From a checkpoint of a small transformer trained on Wikipedia.
Size: 12 layers, width 192, 6 heads of 32, MLP 768 tanh GELU, 5.56M parameters.
Architecture: rotary positions, no biases in attention or MLP, untied embeddings, attention and MLP in parallel.
Training: a variant of Muon for these matrices, 370M tokens.
Each number is 500 + 40 x the weight over its row's rms, rounded and kept within 0 to 999. Layers, rows and columns count from 0. Numbers have three digits each. The size before them is the row's rms in percent of the matrix's.

# layer 2 MLP down (transposed), 768x192, rms 0.0918, rows 406-478, columns 0-95
096:529578477485394530505543481538540476429557519505459579525488527469505500489503534472529471408542477548482529534558487514531514499491407483513473529515514502547489519492496530535530454559464485490433537520497450515517531494523539560581517496481564455446546510583497558520450439476460455483
099:460427595500493484506391465447497486532536478511471501481538457515498461489472503534558489522520450504561475541555480444548506522604564482524470516553495569481487513487512507525569483480517524474448487574505515558499490536614486522517490506502443449505506520463499460483407474550504499492
104:519498499486479466467490501468497493587523446496509510457443502516538421438473499470567527461514497466537521486553496481420507501487587479540566564485482527493561533569533471528491457530513494529473534504472495530552468493580541473507475437462505584528537511489484462448519514461540535434
104:553505566491569486498545536487451513536546424529488517435489456530545500469468471468451472558517473454476586457530506470442478426461501498552490530488487556515450474542403457500453550515497484464511507532484447416512481512429523418560518495495516569501509553425541465466542425443538546516
106:485491526523439481527437515509536544430512522451490541475504472510395529486555532419431416472502601441530487530469496552501440451470403466501491455522462565437486503495497496539513472563520541424498572485503479571529468485550558497535517445494484446517541498488491510521453512435487547503
104:563452496534449516471476534477503479504453517526498529502565458591473487479506476419462538535559457510488453483411533551489494472493499525508464453572520567473518528477456578451512555560500579516563587472506539516423497500519485473477482422471550578486480448590481438456520466484478390485
086:473490495468482475486527581552500572535529510461508460548519564509529483499472429545553501438470548491513482440547462511503494444540431507482473453547550564484489564466504466479478510512525463526493545468476425543534585469499442502541461473570504540519539547486471518506449449528465546430
100:521557548543504501523481498458458490482490526595486533525468514417523467506478545569517527521529521483520412509574477449453540482449508487487519545456505595444549502533474468465465592543500477502550504478540478550474461513510481520563467498538565446534541478511494553468505521436459460553
096:512497458523573482432445486466505508521430561519472401524512532500499515562490507454516556506518532481491467539582423496535539515500554519471516520505528515444498512539545596487560513428529530528631518524486483494480541513436515528518484509458510583502494446512438438503489422462513523471
107:600495517521430505535501517474464529457535491484515460483514511446445500459563530515493451489520469552518487523435545520451522521525530494480424554474489520498515493554497505483523591468448494475461493457530499588498531447543527480550527538570519449497441526457556514509546472441518495435
088:473439487543551522465473435546438485466422459436517522499480379534504525495440516503543548504519466540537491485531460453489454507519506532493520515498462495494501472507529497569486460510520461500500548508505466504478567477457388496514520493507504543506457441504536526478486569527539551578
082:445495554519495484421542536497480492444495547505468527509568478477464518476475483539513449474518494452495510509496528548498523561565544560541462408461542470404506546505517475518528517502483520487514443557587423573536515431540417559516516494507525454571471418500415538532507570504552497467
093:554535529469541490501537498556453477426462429507502498526500533470461562458529459539437453544494484561406432551486504524407551473497456518474503535491401467510511507464484582507542479496601474489445524515515549462437547529518483490563487489457523569582510518494529496464503533470481487461
099:435497471492493509447470525493489478544442535453423498467472487483518521427537509410462441495465454470585490554473522546486516521474484486494466453561452462501506513470488486492499473490520569416536509568480535501449455491471519503539550510490473472502479469466493527487512565492581465542
101:530451555512518603464473472539480386545540491384451465526475527489521588581520500491484509450520556538403429470463494461539535546490503530454495476549491476508513528414535522512499529509528514511471464441553483513442474498549531465453433500466522495450505433527526500448482519507525539516
091:591525461520500456570556480580487462445496495452528541511432544476545415486542514531512517487538459495450525538514542539492543494576423535535444487488435527502530510427452573477475507552527527516492432560520398543474598531559500480564565536479529496466515497509494488452559502432525423465
105:445454544457529447531466509483506480496576502545574531465560564456431439452514450550540514533433499495489548495461432455508450488537508587540487507506436509493498485579483462468509524487555476455566480471502599411494488524465377452553415502506503461558484475463511459546547480543532537485
099:503505447463495524518510511514491525520493503607560416475497492528601523472537488569588446399475564568455459534495525534579453590492488395466553562541485546518451495489470557426493505561496460569510487455503464510514556510486522507461551484483425485488502562515456472501490445510463516499
093:494506577519468504520554488481490519579489472449497524480524502472479453458503523493529520481495543479529532535537482575511579500538508496475489511452465481565416489418514556504548490466528600514488533502558474489485482470447465484497576438521580392519526431568533540561458556536469493433
109:562500425544483489484454458570500512485537439536547446473521525472583524488524487504464473537508560589484491409487471526550444506481451516525546494537455513517464509489497540484575502510533564547532522466534446508509509539519507452533447504488523514455539542453496565466451442543488466509
098:492527486547455530560512484464474504517496527463511520469402489493481526496478497383520500558448515488550498482499473501503497535526523506462560501506569501458517488482450458542472525511429501407513535523495392474511444543507479468528479559516446546578454595460503521576582494504524529547
086:483484507459540471530532529488511544479462491517431469489578467547494491517493469417509527501524482483516543473508479547486480562419466512501482483416458520461505505516488515436579472447396488533545538517423542583571534516534533493407509527501439530507497508467442544535554519529456553447
105:459538457562455559525447509567477505462394521460462511536464565487477515505525539483525588476470462497551554531408509499534508535456547572554441465553538499477566496533500447533506500456467530518534515490514504538518460510483487533465578507471477506503475505498521497397492461491441509525
102:478468514416488495542531482441500515504524492498556510475510549494524510542507458507537524533562411502568487490523531446474444452561523592518521515406571473533440447481476504548499509517518472540476547442457489477506520412486446457566550484504531491554487488410527501454456480489519482458
100:506510583468524493556523496459451563541580525533421495496520472466479477458467474589457556523497506487563563490495529578451475522480523427528454508491502415511502449529490499554435576504481544479453492525448486479511428534452549470479486486533496525514447456530536476554567440468518505491
103:479636514466515523557513461637460489453497503511519527441500543435518490454472503505473500515436456464530503514459468511561537585534522475539499449470513570501474522482470459523541508507467478555501447446510564545539467512482479500498506509535541511447526505484454455453458487514473481459
101:568488499492550463477537509566493466561491454559446421505481498595494528566510470473523519500598448490543522554556540547500424464561523586500574533553505478566535514496542565463476519481489564473476526514489483606466501597531490448495482524510522468515404513550587518445505451542466542478
096:442535540485529448480493476459484542483503451504461558493488577492507514574441519550558524438452530511519485527448527452521530542466480530533487496540466425421564493467512507498467497497507512571505514513520485508455513472480504474492465384558477532460495433527522415493488463431526542485
099:485555505455508581559455500570492449500492468487513493519508480453546627447489502494523453502499538578454492532577476507497514498528494542423524520511472519537560433532477482499522511518479459546537431537516494483543442509506546429528448485517539533459507537438523492445479505506486514496
104:519523480463511490529493500461462461513482523523494517548554498450536489556435553498595549533536528539533527554535480567484497498564545445542472511490450428545474494537485484467534425490559508545530518496513543491428570452395419486468499484506510507464474547471456489518540448471469515494
098:507430446526465484553502470456502455476555469465482476468563534501565507452563417444518506493588518443468430553559512453465469490520543496512524499553528496551510461530470528478500431497529587508511488470514523510471444520438482490487466562501555557455497437448520479407542521544423499471
097:468465467393551500456461478546461526433412557500498482491494455446500496570504532535470517591486467568514555527435449555526507463495455489578492568488507445520555472514493521573530472491461551491530515467520522512590495440502533577518494496485503432494423424502472446545430482513538465464
093:478464538487493525446456443519464508544524534470552545479536442439453489505514503519514484505558529463499550469466423490523485543509519489470459506478476532481443487416535520565508520421454489516456530529406478494433537522582501507411500480497547487534461516517542486520401486479527500510
111:483452428477561548529450516526528503456463457471473523520512499575530452477533484468505541521423515544490489527518522437507494515565471516444455459516545486502518476462480449472531478410548443476473524467433420548450461458529551570505486519471551483421464555500579516488433510497465466498
103:485480440559519477510503494465537466487523533479494530447426469502512579429514438428438544475479532544512499486547481508456492509474529488521456495482538451514467493473469445561475553438531483416600484515547514525528480518464557577448445503481485536459524449530528426426563554523518506536
071:476515503514552530479589504480476517492500508523412487581510535459532520445547483441568554429518469431443462516505526545543420484443545437504465421462522547481581481523527451460574503463533470485525487529498509487501492533498515480553455496460497563465468455531501472519484539457453461554
095:480476430458552491550479477474500438544504508494419502466487423537512541440548431476529499474473462453469508562597522585499483500495458529561539570513512565492426544447466387520520566529506540539511477552433458438516542442506533498473412482458459469474488605516446506481524499471518552499
104:526539615504528536505525461521443509499523505517465490502398506526498514350471481510551450494480526453480494532525519505545487525406491448544512511585530531507497495483518510529500450519483474475535480450478503553468573525510498442492551512496505490481531505513559502495524451555497515531
104:478561497566517502474475481484532521504542517538530544475504460509561471481424531510425477469516497506491420520582582495494495504465536512494477548541588542548513504525514492451515502574522475528576527533439520478467410516474509512504476524517557554520494456492492405396472414460527527487
110:432465478400554523398417451520563529494469555483491535458486491505439476487474476563472467556557514508537525491552501484501527422458534484508549517539522532526516547527484458483442573572502491477563500511492550467535516472460614466505538478518400470519543561525496524465503455475552414423
092:450535565418552439540461509478511490467529543497552543418501487500492486531450516530506461515476483455429498456565528476451548521459537544481485487538510529552478476493478529478495507533436436544497603490469464464564499503524518501542488478514561475518547497479452547528485467458524497571
094:520486498452531482531453464509472447539521442561554487493532528426523471502568507531474504538528488486485488560494481514500486507475487424575501467501457561554485594517510469518473458537419499454492431499497496463502511443532541538550513513445476486475535525494457538535462447534514535494
105:472508430518455431471503494527488473487438492542569507480520510527525491519491511570545465451447448517551504597472473527466529544520542497459448515462463550535529512473452565497524523523521473443511506494383468506519473548565489488508538439461570454444523517472525534594537482515399559474
098:456504534578526565517448466470437434451506501459465516571463519502551496503437466455524552520455465515528479467400487513545401479475515497551453482496507531612544534500449474492577488446494499524535533433466510537548511526481526422504495531476525482499447530564445521476572537427496494576
090:576571525522435467470534508482499488434453487494472513589517513470501538433534538538444568505514467493438475424490445515475454497445451508467472561575500439515462466400558463508506490442430493509511494466478509380457502500506527487513515447527499527485469515548466518560534476540502441473
095:508496534528495529436468490442472556484497513521489547471492470484504511470535478568516575448447514518551443537520583504484491415545568549518488545503526499494501474544520460458440551491498480555516503462492480544481478394512467560511500516469526505513461548518496503470546449529496578434
101:487504480432476555497535508528439580471486465508509482494458468473554439450483501502486395458538423525492536514404498542536490472493522525486443556434479490506514431494535461507542437563472419486419448457450483511456422526574496548539559512480586488520518487460497541567481507488540494457
099:480501477521458511475546458517484491515513462525540472493481536433524502514493465558478514423505539420570531564498548502488587494476548509510499529497492598496463558496524545484473451538567538521507513459545420524509563500504418436495500485493537550479513486474403505440549597462559424547
102:487494479522478476526524473522478459538487439513538501509466515555534546511505482422456496539548468463523503416560528593475453487530526484492477520471535493480471485482521483511483504444446530481521555480504457494518419478517503499485540474429520569504475458552483475453556577474539544520
108:437512472472462457521503505498549486481521546470481570557475525528466471524544526485454472600509479526538479441551520473479510548500490508422558501543502579496513531510410521594477435513514483454518501505545524530474477504498546473481507486512449482494480575533520565478503572456407443492
109:477506549515459569480505486515499531508536525565512617509463571449556505488459487452441495527540521615504511506477488551492467558488492526419527511424530537476504474437482442518512458510430461457465567553541470482444516479543497574475411500503447499505458496552553474443479481516540517525
111:449512496505480501550498528483556478549511566511540513468450523400514517509445511454516589539508507487466496464459491478441578581448476501490527534533487457468561498447477445486405566522514531428516463535546492466549488540464608520458493474498459543470460486535513531486477442604504450487
100:461484507536455521458556516461545542410539492544537538470502522454455564607479467500497587626485515562530427466499528495492525493463466442454499522493509451450462558511512557493499461498484513481498471502475505560504521536506483509521445456468513526544496522546452582528475536467489448532
101:500536469512461491514492521571421506458524477494480489516484555554448549567475484425419458467465481499531491457514533448502511506487474494525490513503501475516535599535487483434514522516453537484532546499547487461517644480444524553426526454539555472494512462517510509481557465584528553493
100:580528531513436459528551503536446553533511531535476466479473520470455493469505487543483491564522469453546474593503536433558582438539525555486397448463465537501517482481430493510465478537502534425504464507535512467546487474493441510468481460562475506447523567460504570544468507500501464509
103:521549502432561484458507525498495517481502492601474559444469441501493535515489502520523443439474445482476543511463481467566516515485532496483474463492516502505468431482465477547522525513459491583459518539473494525591509577532534498495488487484499403546511457543461483476487458512451489556
094:542419495531502561531453478511436469572510427465515439493557510544563522512524477491452561470496477524498558546385504560488474448496504539523450520560430509541517511460587556521517484572480457470453535475467428570438504512494520487474466525456488472480449509509555511518516424495559578519
086:491484548503493458555519466525523485504500510507531536422479502517446485577506529484460585456469466446555396458515476475558542419482453538536482453454463504507525516434574495455488564506475496448481588509466438538524515535516493523574546462489543453510520488471548499534536485479452497398
111:531555451513457485506452503474492568503511514474519511514588488478493482514453510516444538555493485494504477508436533465509521465516477493518478489502567456515550562552529529462455493571488468383478473527511577491489541540465516545487486481523440496500583437520531506471532456531538416430
110:514530510523442572518420456543517478524518473474576447521513506496461476470539476557460399496444448479438449593479536506533511542478516535468565494483525527474558557461476464398493514465433522445545594532490466448543504487514583491467543518462471587505571497443551544458451448478525498431
096:546563522486570544485443515471530517505455549533412455544525540523488536490469490496537475541450523531481480579506451442513437495476508476431485507544516528524514497497492487461514459543587558526463457441471500459526524566426518512549487541494542445437476473445509503493516548488453558541
098:469476426434512546482532489540525496561622539492531447474477491428449503458508535507441443481537526477501482499427490499478465503539511581454502495462471479476471532523523509542493530528474534561418471408512483503467504468526459560509449539522435519438500514555485560512453573508470494491
088:506559451475451505504503445515503447490447540475504525556517506566497537528544512526452588452445505460507462559528497479438463493536570501478536496480538483496433454530464561427521544506540553493529508482516527509479523505503538556540529524544533513530430450531545501488533492505494490588
102:442462498464541484540511535546499457525537512504437505539547524505522473472528548488564481508447434547471491494481503536493429498448493559435530516510564482533522523492474457464544589481533497460534486488455443559478497503491476533495551507502488414520547478454457499477516509458405525509
104:515489523456507447550450537524556505503555505474529402480455467515486514526579526470561533477511502444527474547574459471494534526530488483475538513489559448508480479526534490527497537543523538458517510544540515481469501475492438562442433427487361522529393564468459511464486468567566517492
079:475481417499494531421581518505581462430409511571537482551506508567588526559554543443542490463511450513551510541542464493518530524527545484461522515511454447470522502504477514431512471462463429531528488413496527554554501441494478504452518483479507514536548512549489532451520401561493498548
092:457536524560605447417494508479588486512543594498477508581469496487526566526570533532526473489498437587539500491457560466509472449453477540489508470530466505476526482497553464399497505531498442491451485475517530446460493523422520549486525482510496488476517544492548535509467530587471526543
097:479499521406465553478502552497567524533542571516442544409533535471409555449581579566485563470492576528573501495472530488496462539535488535537404442416476447501512521515492468549510507527489481491513487496514526480499497535464475520485440519471527481498476564517499508549472534490528489486
097:501534489518542469450483417525569509489535473503496506463527500523472430466494488483598504492398497458426547492472562571474433474522455573530511554472543532489452514461535526516510448525513499557529514546477529511481510472562587554510567473444516493473530542547483436452569548530507420517
096:472506471547426414481447525556514532534463514571505478526500502441442505506550425536482510544516442465499513471503466539463459499518449540523502539513499556450529474565529544445470517478437522585460480489476471551493446564463550551500544541518503482494487540474510543491531489484487533535
107:528390502492502480495532550512411496559505477506496466527520543528622486505485523519479571511485460501537482480491486556515459432429445456489459519462559547573475462521528478419521557499417545446501499475455527468470432527505581514553482457479529548531465474470467505479425474490494523474
098:509472532565453505463549488511562547483494420504450417563495460453533516527460521553512381472520485426493477521487499582549504468542506483413444534512517499494459406498529471489539455506496494471463485541565530491570478496493437512498532429530541474473541513522477378569561512421438508525
102:472534463560536498552466448447503528573497517539450541514503467423474459467474525418484516446537480514481515547505474507512530530518514519460539511459470501542420591562446479465459558480538614411506471457528519566454506486478480507539494585481486588509514488472577477491519516518496476532
# layer 2 MLP up, 768x192, rms 0.0645, rows 407-478, columns 0-95
100:506557464475484526495483480564607496558473486526542514564481524473486511484532494512447532535494514437489492498469514566544473500477525423437562410418522517580490494519491508580477548538566475489539527521465539480425421479462460493453554548530542479483482496536516534507509449458482486447
100:474519547450524521540524492535515510465578449475512558562455448476467427448477521505446524486459479477474504524511419445475528512480450483644538544438514474534496501505542517477563522520538497507501477534563476473464440533465555496560601454523486535444509560523481549494484548511530504527
101:456493469536513484553511437511516429474517510449481488447490535588492458531463530448534529503503408447549441529528563518526526525517490514390545550465539488466578465584545479425545483484478476527446556532507527435502524493541446483479545482496401505492514508540535542558543525498470414499
103:436437506517465487438487585565566473550539520493543531547512542491502485558458556510431453507494497495530459508453540481536460483522429463464506475449509548434506484466518441543530434532529574548567451542478409447438497527550460454521533427499532501544486506566538512576494539479516514532
106:573458472449406487520485505559466428552541483494443433493453500393446446558445457497493543495556543470469510545564600484518485502492494530518494458531526572504554463537487484539532514570510552485457544480480531437481596461492405465501482502514465541495529550500525478566492539472489492559
093:495570487515496523495420494387458476495509430538505512434482478500453466510501500430497542560586598406470501517475546499485504472501535481594509541463459503556503480499485525515528494454467471512547490518460523469575476526478472524498547557506488483431441482513471473527524476475436516569
094:539516499575514481530470476517407500510449582494485527586491509528489462521459502524485466452567420522515486456498474543557487484490492538540453464545476553473496485536476534505462516481484476475452566501569521498515514511482502540517532541533470458496469573485484518454451474437439409504
091:479474550501526478519450423496535449502551461537494530486562483485491500492490483517568512535464487473523518513502510518480499460478489441517400444490504494450534520485547473528524529488532533476522490509580491488465521498474477493488442567491452457372514507532574413420517512447465514546
112:487504584492509482510487500543503539541455500564540525569533512501498507464479451459517487540511499532528574488514515502498559528430536552553499405491450490489438538551491508463547508502550487503516549500492503486508338472517480477490569485526557534476519516505488421513505543498445500453
098:491581476497579481551495553434551500532485503522513455500506544556518387466530549507467501526452478494450540546502593547536538502479523511536516491553492481438529564438519477539573484450558534514490505452479551454489555514533529486544460548546514504576509517414470497461462498420448458469
083:527443442526567535532452450504521514528520466540484504519502482474528489524414487469476517482442533484500516603519510485480481427443480445468579491497488480519483442499504578474478450542559537519497507486503521501492422548451494455527472521578489577418500554498585529465573534517447548439
097:466525547502512518424512460553557468458527489582601535461538445506475435479441508496481496510538423495470406460421517502539550490526511466559451464479471522490507528515538506486451566512513506487534439473469490554477486396510545430515505508526592544462519454535496449496487496478544448494
092:559560487532480530494528480471514589471478511456436494469485437566550494509497563562508478444572505517459413490458502539478515484556475559462542551436443505558454453486521467522428541525489456481446518526593543479446516530476504489478522519518444505512499526508476546488433507498464524439
095:537520578548520514469478559541540541546477522514517483498436476573517447453508512474480429526436474482464520603465461521437489458410528492515456503481475504436400520484537466433539456466506440450558576473477490520476544508494486434477478494545560499533468446523456506462474508580505537516
091:525445477526457517564532503453459522563546531508500603416447506548400479530481435519544496432470448480465514456548515578550485476482519463519520470533471553482487465508573561443560449403435528559509483480524484551454515574457500527514467528452491438548527487516468491510565496442465487511
101:550525489535495504506446487533515572417459496467469563547532434482450479440468485468579478541477485507498513594473463499555528529532559441557474510459493482478561490579496476538465440508471537479432515554480478488505442521552493482493520586540446534438583466510452563450496465557548482521
098:413545460547474592554472496536494548451492478516454421453463486546518498547546507495481558531523439507413442523486512528612539475519550477518504495437468499453571428468551507569488573514533582441483491475494513483483443551507509515523532524535501440505480546521538421449509487446429499443
084:531570541558479490521572499469521590493511523448496432512489490542505478545459476433570474411545514539469467466513491515488500516416533454509513495542512508460482476492518513518535516473448474457441581558512520473432581471504457459561559480442483445494451427449475616556563546462520448544
115:479467484523550522485497538521556501481476491477544513509509469520559580469585459501528447551557523469489541443445499539514471479496441471525495456571494568521478544466477527457523522515455515557449424494509463496515465563547529506494473533469494531502516504496387562444493466530503485495
093:482467525499537455550473534472556516491580541473550515495464544408559486542490539447582497489486477526518464506508445541542519444509479471451508520558472566499537473551559461479505551553476554496459494475511465480468489495507495529521487477483505497589482470594469526541506515402514425510
096:517527460494542505499554535518488429539555509592459523572445583432527539504505548453472518598509561494539405500438580470539538431519522518514520472480476450480507555483432555425429510496536517512528485476558477548460509497500544405537535540527491490468505428536520467436461539441483394495
102:495517492533539585528486507559483484469468440491405481510475563547537475547497487421463584451459463531502486543502528527551475480487450480548423411543524594538541494500540511510491548477507540547470485553519526511510527451460559557495563455472522516452454447495555478526431417476420542476
095:487494552586539517539461535462558479491503469563532458507560555548560392488467472571511495492488494448448485532504446459486447521532469439496511487546471504512434484511547490563519513461544548502497475433526556441446455513521532511549477546497510500519526443553499509484462534505476517469
103:549548466518517503514453512548490517466437530461517422559517544545496454518476553498481492466479516501496487524444452447518498428579479533480516445544530408478507472520564514429527551471490475592472502490591472474597532498519461517498505569476463587425488491513478527506535533539529490530
103:470512495510456564381482523551460500507499435500465500477440500515513528457519472552540501453481511469535439508476508503538477448475534495499460574458554493459561432570515528508533492438566549555515498512522405478499547563494534559437491586419493566449463505461480495470499503539527527486
102:465488546457520504443545499402518455487506477512497520509456508493506548395487541533551503505557520391545439500526581455551487429538516446487476507450506521451524521499499509521465422438459419502528460446493492438518557518542520462397484509501458506506569536497542483491414484482525519470
098:542548495528529537513515521469535546518558412467468592467532450549478532523483519551511489494525484487559452527401533606565491551484458534506578512466496469530571405445473521540485547513421474509534470471450473522527467476549496465545539506566533471492541530505547491485476553499457459479
093:433497538441457539482503529461523470515534508578455454463495487473494505523406465530499533534512458430464559471514412484490482502441508501495470486525467465545521544454457545564577460447503592513482513553486478542522529555502495518445530551517464476515549475539525449538535463454523487526
094:480525502506485453502522474499502548479510520601471526479487517442549450550488474520487506501405509521538473427501474512534537413539517501581463449448501501483509521454541454480565483523570515486478483584467509509451402508435443474455522538484522555448477530535559473433491528557447445496
100:474504535500501539488498569506517485515436499535562574560524566484520512477496486482439545559422485513516539523592466518430490493547498433482503478521485503494481544474501437527493514548533508496483448457404478478499494447547467504554471499496457513523490549472529511585476508527523535552
102:486510427481528534492488496518436497558573488416482512528460573511474463480504567553480577428527508451510520444493525480494503480484519485490490483468453474503565603503518420497505506509542430447416471520535439452482489591525502510466408518455518491479519558524500478527548528524494526522
092:467489584509477405504532530562520538511488488532474540512560505528434526432396456555480436484531463515440460560535447485457472484477544467515525470509396464494526455509489515551565523474539520525538479502510493453560430467512507537499482499532561462508564507488535463526504566497560501519
108:486488445476519477470518528541524530551495492506475517584532460473525437492489500501438525463508461480454496512465518511493510556530518470473496507641529535475469501478489518506541509499489440533416475459456538446478512475583470489536597499478497491480502509514524509419475465510418448470
104:409482497474416505513542523525451489532538476491469431506518503483426484421420442535512443452542470493567474552458488482515510458561476516503499503524529556512547494468553508497535499459508561526555498465476502427544468464453568489466517553454496518523467530519372492539447496489459486493
072:500581524517487476445563562466476521505444500523462492570537535472467523529542535412579493460549440435434527511525432570508488459498535479513468511520520554500507512521514468449481510527508413475538453520455444455494484520475517455520462534526504548504528399474498516493499531515498498574
093:486445495504508494487482590484523465473441470520462499523427466533512570413512490464496528467542479507517478554526519573499466509518470478504464470548588492434477532478577426534555431480463485482496458521453514529464519550542480463508507445552465486499505468467465449520467539494523458486
094:569517449503461475518464572474435491557455576479500519539461503459476569527456530427486424456489409526495431509435504567559504459550511566495479432541533562487571517501524494498447434530517466443453504489512537473527517506529506448522560515514524516512512439532474490474454488527462455548
112:503547490450391490511571404490455411521547517472506461448495470570494506547522491504385486454483471433450491492488562454456464517536497541532564478420494415540518552530512556468510539466494507538484525466503519519494462484510472432473560506459534527495425488524552499467492463519475508460
100:455491514499577451448462539505542510507507450562446529594417497490449555499529527460445568538474510443588475428512513573488483451499541500503474502504531463428499488560543479487496439485511450537558510561509492542495421514531540461482574493497548477571505541536488438520550470490528456507
092:504452496520491539531529557532487517552451504438472460546506550525478451539512503506571542528477472456520469478418472438547490490466525494477500490470479538427549507444533485497504479512520439495451500584561517476486452487493488494508513473532441475519550481544621519486455451517517460490
098:469560517536449545529471534449498532488518534521428533491498460522551508501560458443510533520531558463484488463534479492485536403548571499475470484399524470514569477526498520505524590563514548482488545518511566494564475509487490562548498561403476522500528533518520415462494483505508460439
099:500491459538374545471530511458536543533412507489522467553460511443531581493452542472507445575503522529503520539539498508487548440522586536528519489423498485486473473587572525503493555546539490475493536569492571506503466486519457468541535525570544431517476531514491504549433530554513492480
108:550578495485507506501529521511519551460498494504468433438524444544517502541524405439501503481439487462528494519481499491534467578501517490454528500585534483471481560393550573536472486479518420540433488482483456505473522528511518510481511514421565490488583485440543520494520507571570421515
101:517465510506482537509491570507514493462508472477500516525459511506476494505450411503517467487570488433507522561571518511529384508493532537467518492448520560532497510564504533502564538545515489500565507573520428473404444512558500522512543636510482477541452557515531456522498552617487459476
099:548459461476570503528514488481529451532481451507493469559485546482567567568504530487447500556463472342519442456454472501566468495483431527476458467545492511473547461457524531524461528508544524490481548498543439541511567521537477502443523475487509464546547489435482502480495536426500511511
094:554480574423493492503489524507536566570469546557508487551502550452536514502544493474526492458510528452442523526508478582524437446462506562459461466432455472454519516515491516475505431510471440454451466480514498429507365529517521525571500517484555533469528497497458543507446468507549464514
097:455496501565502495503518492538485483546524537498433460454491423499502499533453520478484485507543558474472534464469512470524539522485456538449560524497478471462512449472543462483561477524507499659526580433527466516482481488511466477466488500575503601455471513487543452521472486509517499483
103:573428454528494427459538446529427494474517446482508528505515472520416464427460522488485494465504501476494475525502483475528606466568478501515532526517555487503452453557560504513498512473438501531478555485531509501513510463487464530447572505485482546467566542485485483579453519497598505553
105:403474497566555503487473512484493563523540475501482424511487504508527461522506486546571553545506527428425461491483482507487430490467517485435453473492492490522486500485512550485534541489550586464420532543500519501434502527578539576550571483470490533582488478534537435512475445447487534483
102:510452562525498578438488522418500511537544581546486557585467507551529520500457527458421495517479501510484459515460513566569497506534478524500466495494516472484514523471517529478510465487452492470459541496459543512488503458435481420490477487551464483530509502543474465529498537459515467525
101:534520508515430461516456590525599497459530529533527517523438534502482497456475490486463545505410546545483483487531466477510513425536517518491538494525472457504480558540521484537501528506499490515440479594569482419559506459487541423509545432568461488468487554593528508512492482561429470482
102:555477392511502498493495480520520501523481546464546503492543488493418457506489501514473528436528543563502469471487505469493523460460526521535511450504488543548516524439545448596510560448505443478462483494545569498513445504500555404527519516517419496484526490465518545528513577488472491517
106:522541459410551444538533501418532477528533455589513527496598548498516500423405478533542507504440517512488545536558445609560484514485516494440504484512525486524521456442442516530585466499503536548433429425552489515451473431523435468479512532495553556509501491421518515512502449507543498524
097:484599571477536538477453582506418537445524475575454495491482489474469481541430541502407434553458554420470489485537495482545562545512525547493433451475459532503537516475590587493474476506533487550393500575508545500544555521541477547529451558532547451456439459485513520529539448508447572465
100:467505462503524446489429507512431568487470548561500500515478497533507496536449494438506573487473421452471556499503544505581489522538497484491463476550535582473513548518519510487448402484421526524523450514466487495522579463480445557449477517539549595429558542473480479494434474555482489478
098:631520450528517445473520501454468565501482546557487484501400489481573507540422470520522500435513531530561479491583488516444501506482453506511566430486504479581552477511500542515541487522453468481504490510581532565527549408486446503562529555506523583516453494497441488488487485489536502494
093:554534464555443509544469475470522568487435434468496503585594598508478502521507466553497552541482577559429467534543532502553476557559549470470543555529531519509532485479490538449446433475460468504514484458520543505509492434477446481566463491490463546431559532465458424507460559499534443540
105:473452488572489446474483441493512519503483463501477566507400538554542538573511519505541491497507456487456485523440429522424496460492513494510429466518474543502524594471586566430492502463497503482455501498483460531494550586497536475444443536540435454552470490524500470474466489439483511493
101:458525562504513518466557409519530457456520496610521485534456484524532427457492499491535460501583471551443507577558501549492535509516447470529507518484578495450500496470575459516535465499490566506506453507474548456418551487542498465532605511495464558480492440497527510550607492489528468494
099:496541536499555583510541478554532543517522470507505485490490487583463437566555469462470468489423511520473536510531526510544564539474525427522552491446492477464535527485496518547476503537459442469495470506450519453513487479547440494528537496584488557505482519528494486440497484459484407471
102:507471536455496408512460479516485500526506529551569535520486569558503470523508537466451487573561445506498463479465471466524450514409473433478507472539538579448437490499559524484517520515509456422437531552511442522494471494509579467454520460531566457461482488550542487539460425434529529478
094:449449513477590441524438516526543513394521556530481475438501501545506493484499478509447481586506474523507578460463474577571547485487466466505416479481455540577529538520501505465533453494433502518504544555496451467570452492519536537449476451528473445537477447450430512498492467526499547465
100:451547544538553511404560477522440421455517453496463486520494445520530488512522459528428500543515560535531457543521552496518468475602463517499575518480511499437526452532418575560509511481466545549544443519541512478453502561555398509459545498421516507528521527501494440572517530499509482504
107:506488418452472598465483467456479500498502496564501564516444545463521499441450475508549418455547536531495479485522508503471422543519541487620449513469533514547515525473504456487503519400525448512531412531485473556480494529561503575496529542536567507463558438536497504501529486491565504466
084:483475478497465541541524469457401578554490457503447547553529540546477499419519468550452519523484491578518459483519536471493513406467492449496464517490601470500499482504471480499490488484471529473560454510476477444436480489590494487503498543522554466580505503553531526437507506518498512511
103:477448492558466503510483555545504510502554463512514443549456490467540477428460474565447531466515466496427496561515541483525548544543418457487542454446506471441431505453465573535471462415534488578562485480481536478446538482534533506559489505579450554464493552509475541477480522459519520500
100:475589499539558536515477485580539432502488497522441433474529512538533582538450439482581479476492448483481483512449492476547452508516475495496452481475499521429490539446596535493481416513475465483492420585481495500475448525503478570549500427482492553499519469474511508546558510510443487510
101:513510454500550458569545492469572544467490491548526567483449533459538542517508541494543518456466524470483537564472456564506450513445439500422556441463432498513515464444533535473501516561488496513484488540537509536542510539454503482548469538453506488535548452504535522517552462492434442499
097:494456477436552532506541502484506490466540528519372503508452561518485460565481514502496525491471477532534501549515443514475485445456504550503557465546515605453472508512483440529496503500404526428478579498531493462488566459541499443525443459507544503469510521535446405540498535532520503545
106:485571493481427508462472532490417512410521483510406484458530456485489480467436531471512448526492452468480481462497505419550557513529527579498466426492501489548524487526545534498535530464467489565544539485550429511519471401462488512450589490482408524480475487503486550522498448392462518483
092:509577510487455501490488516454475539442489475453521391515519533496515563541441483509498480474552477490517504552515515558556488460575541496478545548514455546511468403538535469510536398491510525489448569484558557478568497490559448506508525438476505538518490493561475437531501522463470491449
106:438502538412470529462509494509459527573467492519521496469544503562564487447476459589520493536536574527496442538563571384508388477434504478495436471459511523507499471502529504517557484474510485463523446491502477519535454495518466448557520473516497563472492545465483509518544469521478502452